Part of a small language model's weights: vocabulary 32000, normalized queries and keys.
Each number is 500 + 25 x the weight over its row's rms, rounded and kept within 0 to 999. Layers, rows and columns count from 0. Numbers have three digits each. The size before them is the row's rms in percent of the matrix's.

# layer 11 MLP gate, 256x96, rms 0.219, rows 117-139, columns 0-95
102:478513516500459566495501518522522479517510530474474489541498547507526488475517476513478509486501501485477502538485533485518479482503490508517496517461550519527470480481489441514486505525518474496547487556477511463542522479498499497490498496476476550516460530497497459479520488468502518550
096:520518502486485501502523533493511522486469491483468484468542513469440540471528509511517517497560479518514500521512526500499478497470491538499491525498496468532479545470523500497537525511515491500491511504471482518518472487482484478461542483555498531571479514541480467546486505526510482517
104:496478476479454486483505506495514505498483495507480516527503488529512511462497440457555496534519586489476496542516513504535509500492498512495533501490461524534502477505514472486545525493493533540486544510547468500517478508454501487500480497473514535464454505499499504471531515499477517503
127:496542486509478487488473523537499505497491486504520464516492488523470527487487472523519486548527519515484514494563499529520489516463475511465522515536512511539559536497508481538524565486441516567490515512479507491526518496490488510470530499534512499485510511468475503481489539480481515510
111:446515509492453524504499509507512490511493492533496465492522509528481503501486509490502493541519534559450497514519478539473486502498494461508477524483480508499480544468513516524478468510468534516486495503524513550488490544534519465493487486503455418469497470472492500491461528521467504510
094:473501531517474526538499519510559477466473510502519496519507480508499538518517421453497502524476512497483484472505491463506545546510447486484501501499526481514476526463478491520520503498444528512504502485494447508517491479495520500474480496522528467481517512537533515526461505491519540497
102:504487472449473472494523502534458513487496499539503550478525462510489495471473470457480458472514509525504495509504505490551450512489480510517484508513489514489505519520477470510527540479517521539507515469494487479501512495478481508489490449519499496451537444486503509439537489456530492502
095:513514540510453536548492562524495524509492487508475499483498455480472472504503486550501535477468496526486504482488497489484540503465491502470520535539535503512511508493487529529527512476521451539474483475482541489496463481481479519486512519509472472489457541472494478506473496480460464511
086:534490493493479531488550486499492486505476479508484466508505522498485531461517485536485524491472508478513500473496492513493532566512535459563499501489525503507526516533511546518493525487505492497482526451483473514488450472530553448496509520517468531464440497495530499496490496504487508533
095:511534478476464525490495521519487474463508482469506474533507514489483488497454514486537463499477529479521554495532487523501490522479492468500520505496536515527521496432503506533503547495511534505504527453493506459514498496480485450517547461483472469475537515483557509503505514523491532515
104:465512497516480495490503490530513502444489484521468509487480500536522530527482463518528517518483518515534477538508510523476512539499447457508522533503542561508509517506517492476470500507500483546563477483481498538520532498497452461509500490503506521527485503500515499470507516490470549549
096:490548503489458512509504532497485517521510487462512522512495482544497531488514474461501526519453514482472537520548513501562480493521491490494529487525487529471500487490515503541490525529495528450536500505501482478505483495468483492496492492518529491520514493532428482485544521431490518526
086:513506521509521481550508480540548502538447522521513540527456514485528477453528509509498505536479551504486517548525473494504484524490487463459554515497533509536511540513477463540495498527493507542541515487509498473520521482522532514503502507502518501478510491498457519482505503498475493472
092:424534502529531512455504516499553507565465499534502472503504489495529516475524480514518508535529511503505494466508478503528552474507497514504500546475480508477499524520525484522475486457516521520507502522483485497450485500481487518477520515516450501507450527498485469476460504497467499526
102:517462477515472520530522514526517522529504480539488519525472503522483494495529449433469523546502496469462495483494501493473478497526476509476524531509491521530517536508526444464519497463483469510538485455477488502490501485495524499456524511511456520509487509512488475484512537466452506526
099:439504454494513501515466514564508532542500489507523481517483442528477546526449514497534507476515562500464474511512472527506506492481542495489505543491499517536473505505507477496465502476522514519532491520487492522498519481457495482506497492538501484506512493476473522516511471445485483502
100:519516484465487451494515473509521510473485468517452520501490487468492522482506532465519484447506561489459498529459517508492491526473467477466499502528558514478485449528474490506520514534493552512519517505519482549505513494498498486489498480516531474490455482471494477482544535500502505510
092:526497481539484480476515511505522482506451520545483492492493487534468493500503471490466508500506495515497485509474504547538508507490436462485503504488512548506549540489474481474483508490473524535515510461506497537525524524467501516484475519537444461498511524499492524490547531494509482563
108:501530497521492498516501518544519506502466491558472475486474503517459465503501500499550526496507517529514503465515520506491483500521475515536487508535491517512503519467521422477498528460500536477479498482505546487544465457506551513480499479506515526517470522453463460481485490486494515525
094:491510439512529485514476517508524512504461511470524508476503521543504544515496494538518485527524498519503474505558463511528549510467501469518487552507429497549482506488495485547514494489461493485515513524522460499481503486511495526471504521512520478460481473475492469473507499492451494504
100:519496501529498494527484501563552502504485537488531511475434487458503537492436507463502478503489503477491471505504497493523510477487497485537504496565487530526484521458483509516490542510500510493499481478517515492535465498450496483535509510494463498451503507505471526494492516449496538483
101:522526494532475529456501527527507517515527452481473509491497567509470521496531468516513467493554557523478513555500532487528520493510512537528517490515475490487494483520511510495530525564527538468504508477537471518512501492518471509487518499524519517477503522488491505543494501465504520530
104:514511511530460520506459481477533491468469485528506461541474479515517456524533484508502496501549532534536492541481480494484504516471471504480510532506473504512513563471510518491488523467485520483517503547483502481487481510457481478507497498468497509492546495533461484506532544483451535518
# layer 11 MLP up, 256x96, rms 0.195, rows 117-139, columns 0-95
098:491483527490475493504523524494492463514459567504499478512512520513507437528506493511510532521461506536476513519467507522496497535520492467509521480516529482489458532492524548509488481532506471505495525549502523454521489500512549523547488465526463512503516470484545542526489489512500525521
102:550489498530504505511495496499494472474507476434498505497517449516493537504479483503510470515543484520466470542489498519482538503520468460534512522518481489520494499549469499492511512535477479506498493497532497442510465474475505496527515533474503491476536554508453520476473522517500533546
105:505495486496455453500500475510530522525526556497510513535542516506515547519515483486506553505461503523528557500543496498558492489458523500525528485493528511469536512465474486506502479516518487501553489512472507478490482485514487468516474506528504483472494454488455522476496537500484500476
119:486475545489512525508513494455522528543457514503453519504469512497530520491522494541462520475484485490501465509441479528487507527516482451494448511502543480500525468489523483461513475506505480503500540497503530481497522517537475518492463534463475496469472509513516534525515464532486476484
100:514500498523524497470499473508522512544482476492458487486503499486508481493494454530435444466500465463509471459473511493502504481505527519497483487485474503538560509503502480534527512495467475525512503451481488504504496477530518529501458524491538503477476483497452508484514542544536530483
101:465475453438520501521505519503538484529461488493497481469514524465495498520487457511480548497494528481497475527449495506524501464483484469511486500512529533515535544508500513523442443500465491496511483512504496455505500459484514499498512506528532516505496510463504544532496478532454508506
098:533462478539484513528525509503468512491519504472496538458481492485514513530498488508473488488490517541525438490514457512515497518502458485448484497490543488504495494510502518498494453549463487509446501467486477474502475483496518490481481472510464494447562482483489476462520490475511514531
098:517513510515452498483486539515474476510505469509559484489561520502473523479521504508490495528489476497529532524532531510493483481477460527492501517517517484523493500444492522534504519560537488507507500484481443496501508475436458469474486488536483531468538501519520493502489527507530509499
088:512500478466483477505499453507499487523525468508471473493457503498525487548487494533507515534499466483469491530465495498469490505528457470492478496472511528484538502483495512519470528490517461507541530475507510513514518415479463508489478503524535521491467510458494468449499498492550479490
100:506530521554498505458548461490508517505503541504457504507487519507480516519546440508488535482490495469517472464490472495533529481484501505552506519510488486530496496510482532491475495510491526509482526513483485466477506517512504491479529524483539525545535517528447526512530508476430493507
105:526523464515501460473477501528487461513474501487510508568517530480529569482461483485469545498479511482542540495487507525526496490494508497471507512512482493497506482517494543502466562499521476499522493502534528496496509514509490444482440446510501515504483496493516496472508481478492459482
109:513528473522504450545494497541505486515486509495475506464512478465484525502429464466441478500489490512517506529495495511523528486465537489506497500543532503515482525488467503491514501524504513469482504517508473510484460514545510470469472475479542494541494495548488485480536536486496449503
091:527503515475526486529510478499513516489503554478517509451484495455536506446486533488503482509503522452521526505476489438464493482494494502500496478467502513493529496530476467484478482523495493509503507434501530496479530469486530513489494488462484471499462517466525539507489487541532453457
096:486476483487499428535533484477478540544500491498550497495463517509477502510523522515468510515488537511525480497491491574535491491469536517532479490525511516448489501523505465489483518505486522460530528499487481518500466506509480499523508488539480507522442502494512477517499508559483483526
096:531475546487486513532528484506485535451514495533531543486451480504511510508559535509538500519502512485506523482520534491501528511540485452533486497507476538478498517539473536485539502514537491522521488509502547471484464516497552497540479529510506497483502512534509504508476506493542490531
103:498483517513470501488500476508483514513508519527504551502504511526522498483539484542523508482466500539519522544505497488547469522538555486502467489495478486527489478523513466495458495480499523466515507486533482556466461514509473515505454461464508467488451555471509472516489498500501483469
094:467550524519513466507543495518534509504509492486513541487531484517475521461490504501537470512532564484500531497487529488507494448519481461519516475513488530518534499494524490507490483519540510501560537517486508503480481505579493512495481450492522540481486520514496482495511495489500457477
105:493528510534496491512499539513509517500495488495482483492531521548496524477507532454522495527506503503509558539514493487499507547513441470539473510533458486498482490473528499510504475539493536494475506504543544450478485508497512482501524498480497485466471527462472542469485452474534521476
105:550508549491487474489526513475524462479479502455542522490526498549509490528480519528485472482476534531485511485492515516531518539532476506522498518536480490490462463526486508512524512486443516505557503487500529500473515498511492482553515463513474537491523495453493511480513519474465469503
098:505494496529471478534497492537501463453494509451554514457532475525505485505508485515485497511465505542486511513507549519523482540445518486544478481510535523498464497504525500508491496471466540512506515465492515496493484523528505552515488450497484471515517477479482526540488465484517533473
096:488521512539480514491515535539516511481493464517464447498544544526547493458490508479476495536482495471496519509515540450496459514479476493442540472496514487525488512510512472531512482496507494477528467502509525490531521478459475533479558485489498490486483503449515518510491523492496523484
101:503527527462482484519518525485485493508519482524516494503483486511455494481514530532501492459455493452510531514486515489508529495496487512470529496481536512445480512493520493458464493478501477506549503548467546470507487503468506473510513490523467574551507472483498456504508508536513506536
108:508519493544501457518478474524504504546490505483492508501521499524448456484512496500499531514460531542524508492529520523522536490509513521465496464501504511496537518483529488441502522526511486496545467501509534503535472549488517523482525488484527523517546467511530550499471512469471475470
# layer 11 MLP down (transposed), 256x96, rms 0.195, rows 117-138, columns 0-95
101:536534460512569493508500539508487488480512498486488467456494493519510556520452462480498481509496495473508503475505508520482539438441493531521517557520521512518491504514453475529497455497469513509515493489468498531510504471484464500492490474517487523496522495493510518475491491486448505518
102:484452469473492508497465528468482459512527496480470475464550550529497520488500481518503534501505502513493493514481515500446482483505486474491513474511494461453508500490509522504546531462505469485489549545479485440518504467528500509472500499523493488516545508495525471497471496455517469471
110:514517509509538520518446530480483470500516492542498479484495472527505458509492512498493492504510491494486489512493539489455528540514533484522496517563532483500469504543502512516506463503483495519501466499505524504475439498493497598503515491510462544506498474502500490470498489490465501552
114:495519548541464512537529505478479517539500540518487494522438528536510493479526484530498525475460549530515500480493483533485507544464519492525506510490486477471465504503529490520520452519501499517494500473507502486423455493516512465504499495516503489462490508478522520522509507495513551520
099:500513454529517473453470437490533512497493515470516485455496502463474474501469516532523512520500514511479483520494493504480464534504499512519483568531498536489489498497536441502513542520541506470460515482482495513478540442491484471471478491504486496501482521515514488468490475507475470507
101:504569520500503514477565511509535533478472494486526521523463480504506438495493540500474500508536467501533523519510489492493520521518499529488533509501468470469488501503487525494521515509511498469474498509515504522530536486510496477496450486539478473504467539525502483493512515482509561434
097:503508525486498508489432459450489455533500531495498511528465548503498498519540508506540512529491513476491494489502507535479502517541510482521502474545524528493484541509494453473462540489507493493491531529526489515456527507522493536487535521504484518512445535499504524552490511521478501508
100:504477489448500502547537585511495509482515502535520496518503489468522511507524524508518468494470496511474525490491480519493481498518474523520487535510496506525483498507488531502528487531559473515502498516518518506503435441492485441485506496517476466485491518529448503498514462502453492510
091:483528528498497512544509461490490549485484503532516445491509494529553495498515517494484451459472489492517536532499494504471492502482513488467500511509514486517446457481506494523537527502497557513517493487488514519500465527516472518481493518527515484488541471504480550548497541473484540463
102:541550512527477501446489482425549511515520514524497458502536541516482509536551479529486502524531490484466497492508477525498506497514471509504447473488511474466491477519524510481499475482534544479519455477526491491488512489497494509490497500461468514468514538525507471514515477499480481489
108:517492467442483510488546491499509541524469468508498547489480512474532512506493491536511519484436535500486498519472479500486518534495479525529470453530507504473503473455484487479499472530491462518474492485519492482468484494494509523508541474527510472536479504502511501497446513465523553467
104:453468512513498462525456544445510476510507472485502495502479462498535500504487491449516505511521469465511522504475448492526488538496487454506500447472488503478486511506523523530521518508493486474491496502523521473508495461505490496486492484541530455552521484516511515521495481509526572518
102:468486522498480512470531506484494506472516517458501592491537492493480555517526531484496481479504473518506487468475495517505490495533490516530465465507477476468483452497517534499492486496508491472481527516510512491487492509503476503530505495511499524519530513499502472539477477541535509408
100:556514491516530482499533496516459523507547534475510561513523496486476469543522491516476481487533549460506478481468505473513520551497501476481538491505519535529475496488495505497465487487471496463502483498507482477507479486505528517488523454506477549515508487504500480461510529473519522558
096:511519491494506468498496514472499479500515509484497518505493494544532514478519524528528503507486512470531540523502477513499535510498539473535484540445454479539527527454462481489479519479483528531488480550491565489542490472498544519523482493523450512513475513464474505496516494455491501487
108:542520490515499483483559520505487506444519461501460527466535535492480519542517478537488501480494524519511532518504477517541501467511492460496476520453519513505491494481522503493477506482502501497516459496520523490562482494496500533570482496440509518496506535489520506511482464510480462489
095:536504512494516517515443474467473495458491498507525490496491516531484483507475504537478559522537467462525491482542490514461528454530489511504469497499523475481526530498533517493526512475489484514463476462491526515507491510474493487488532531483464519512531455530488488503511539533513460551
108:466537445524482474494515501535513505518489517492479498459504517573475508523501488473471495507472494522489474518551486506525497492498479462543468527546488487490482503468523482519519540505519527504491516509526538527465495503459494492520520514485481495449531515493472551466487488451522520491
111:500509486529523454497417521492508531517507519560493513477494484582500494514506481529491499523485535479498500499507536469518461516534508523488489470512493479504463509498505513510488534483445514507514472511473489486463468499535495517518488466503477524514491506466500562481473515481495505463
098:488500496510493477498523505501501537516482447522485530509517503527493482522512490482507508496523502514557511485485530548497470522494484491475500495493539521478491508522546470441504546511514518513530512491510539559490499521483518526430489477555475475507532517496516500495498544522468442468
092:463509510507460502502564481506523547516503555469499510496497466488507478510482531490491536533492497492495530504525504537469514508490525492501487462470520510473484524529541500474529482482507524527476500484556505517533520550529474459492473483547462527532533538507515498474487501469494508472
099:478543504539499547479439485508536490536496466537499453518515501513556520498543483502506514513576512505458494516514512465517485495523472522478484535493467487530498473529494513521512499514527520488518495478503483512529523512508517521496514482480522506495495515497448499535500474458494529449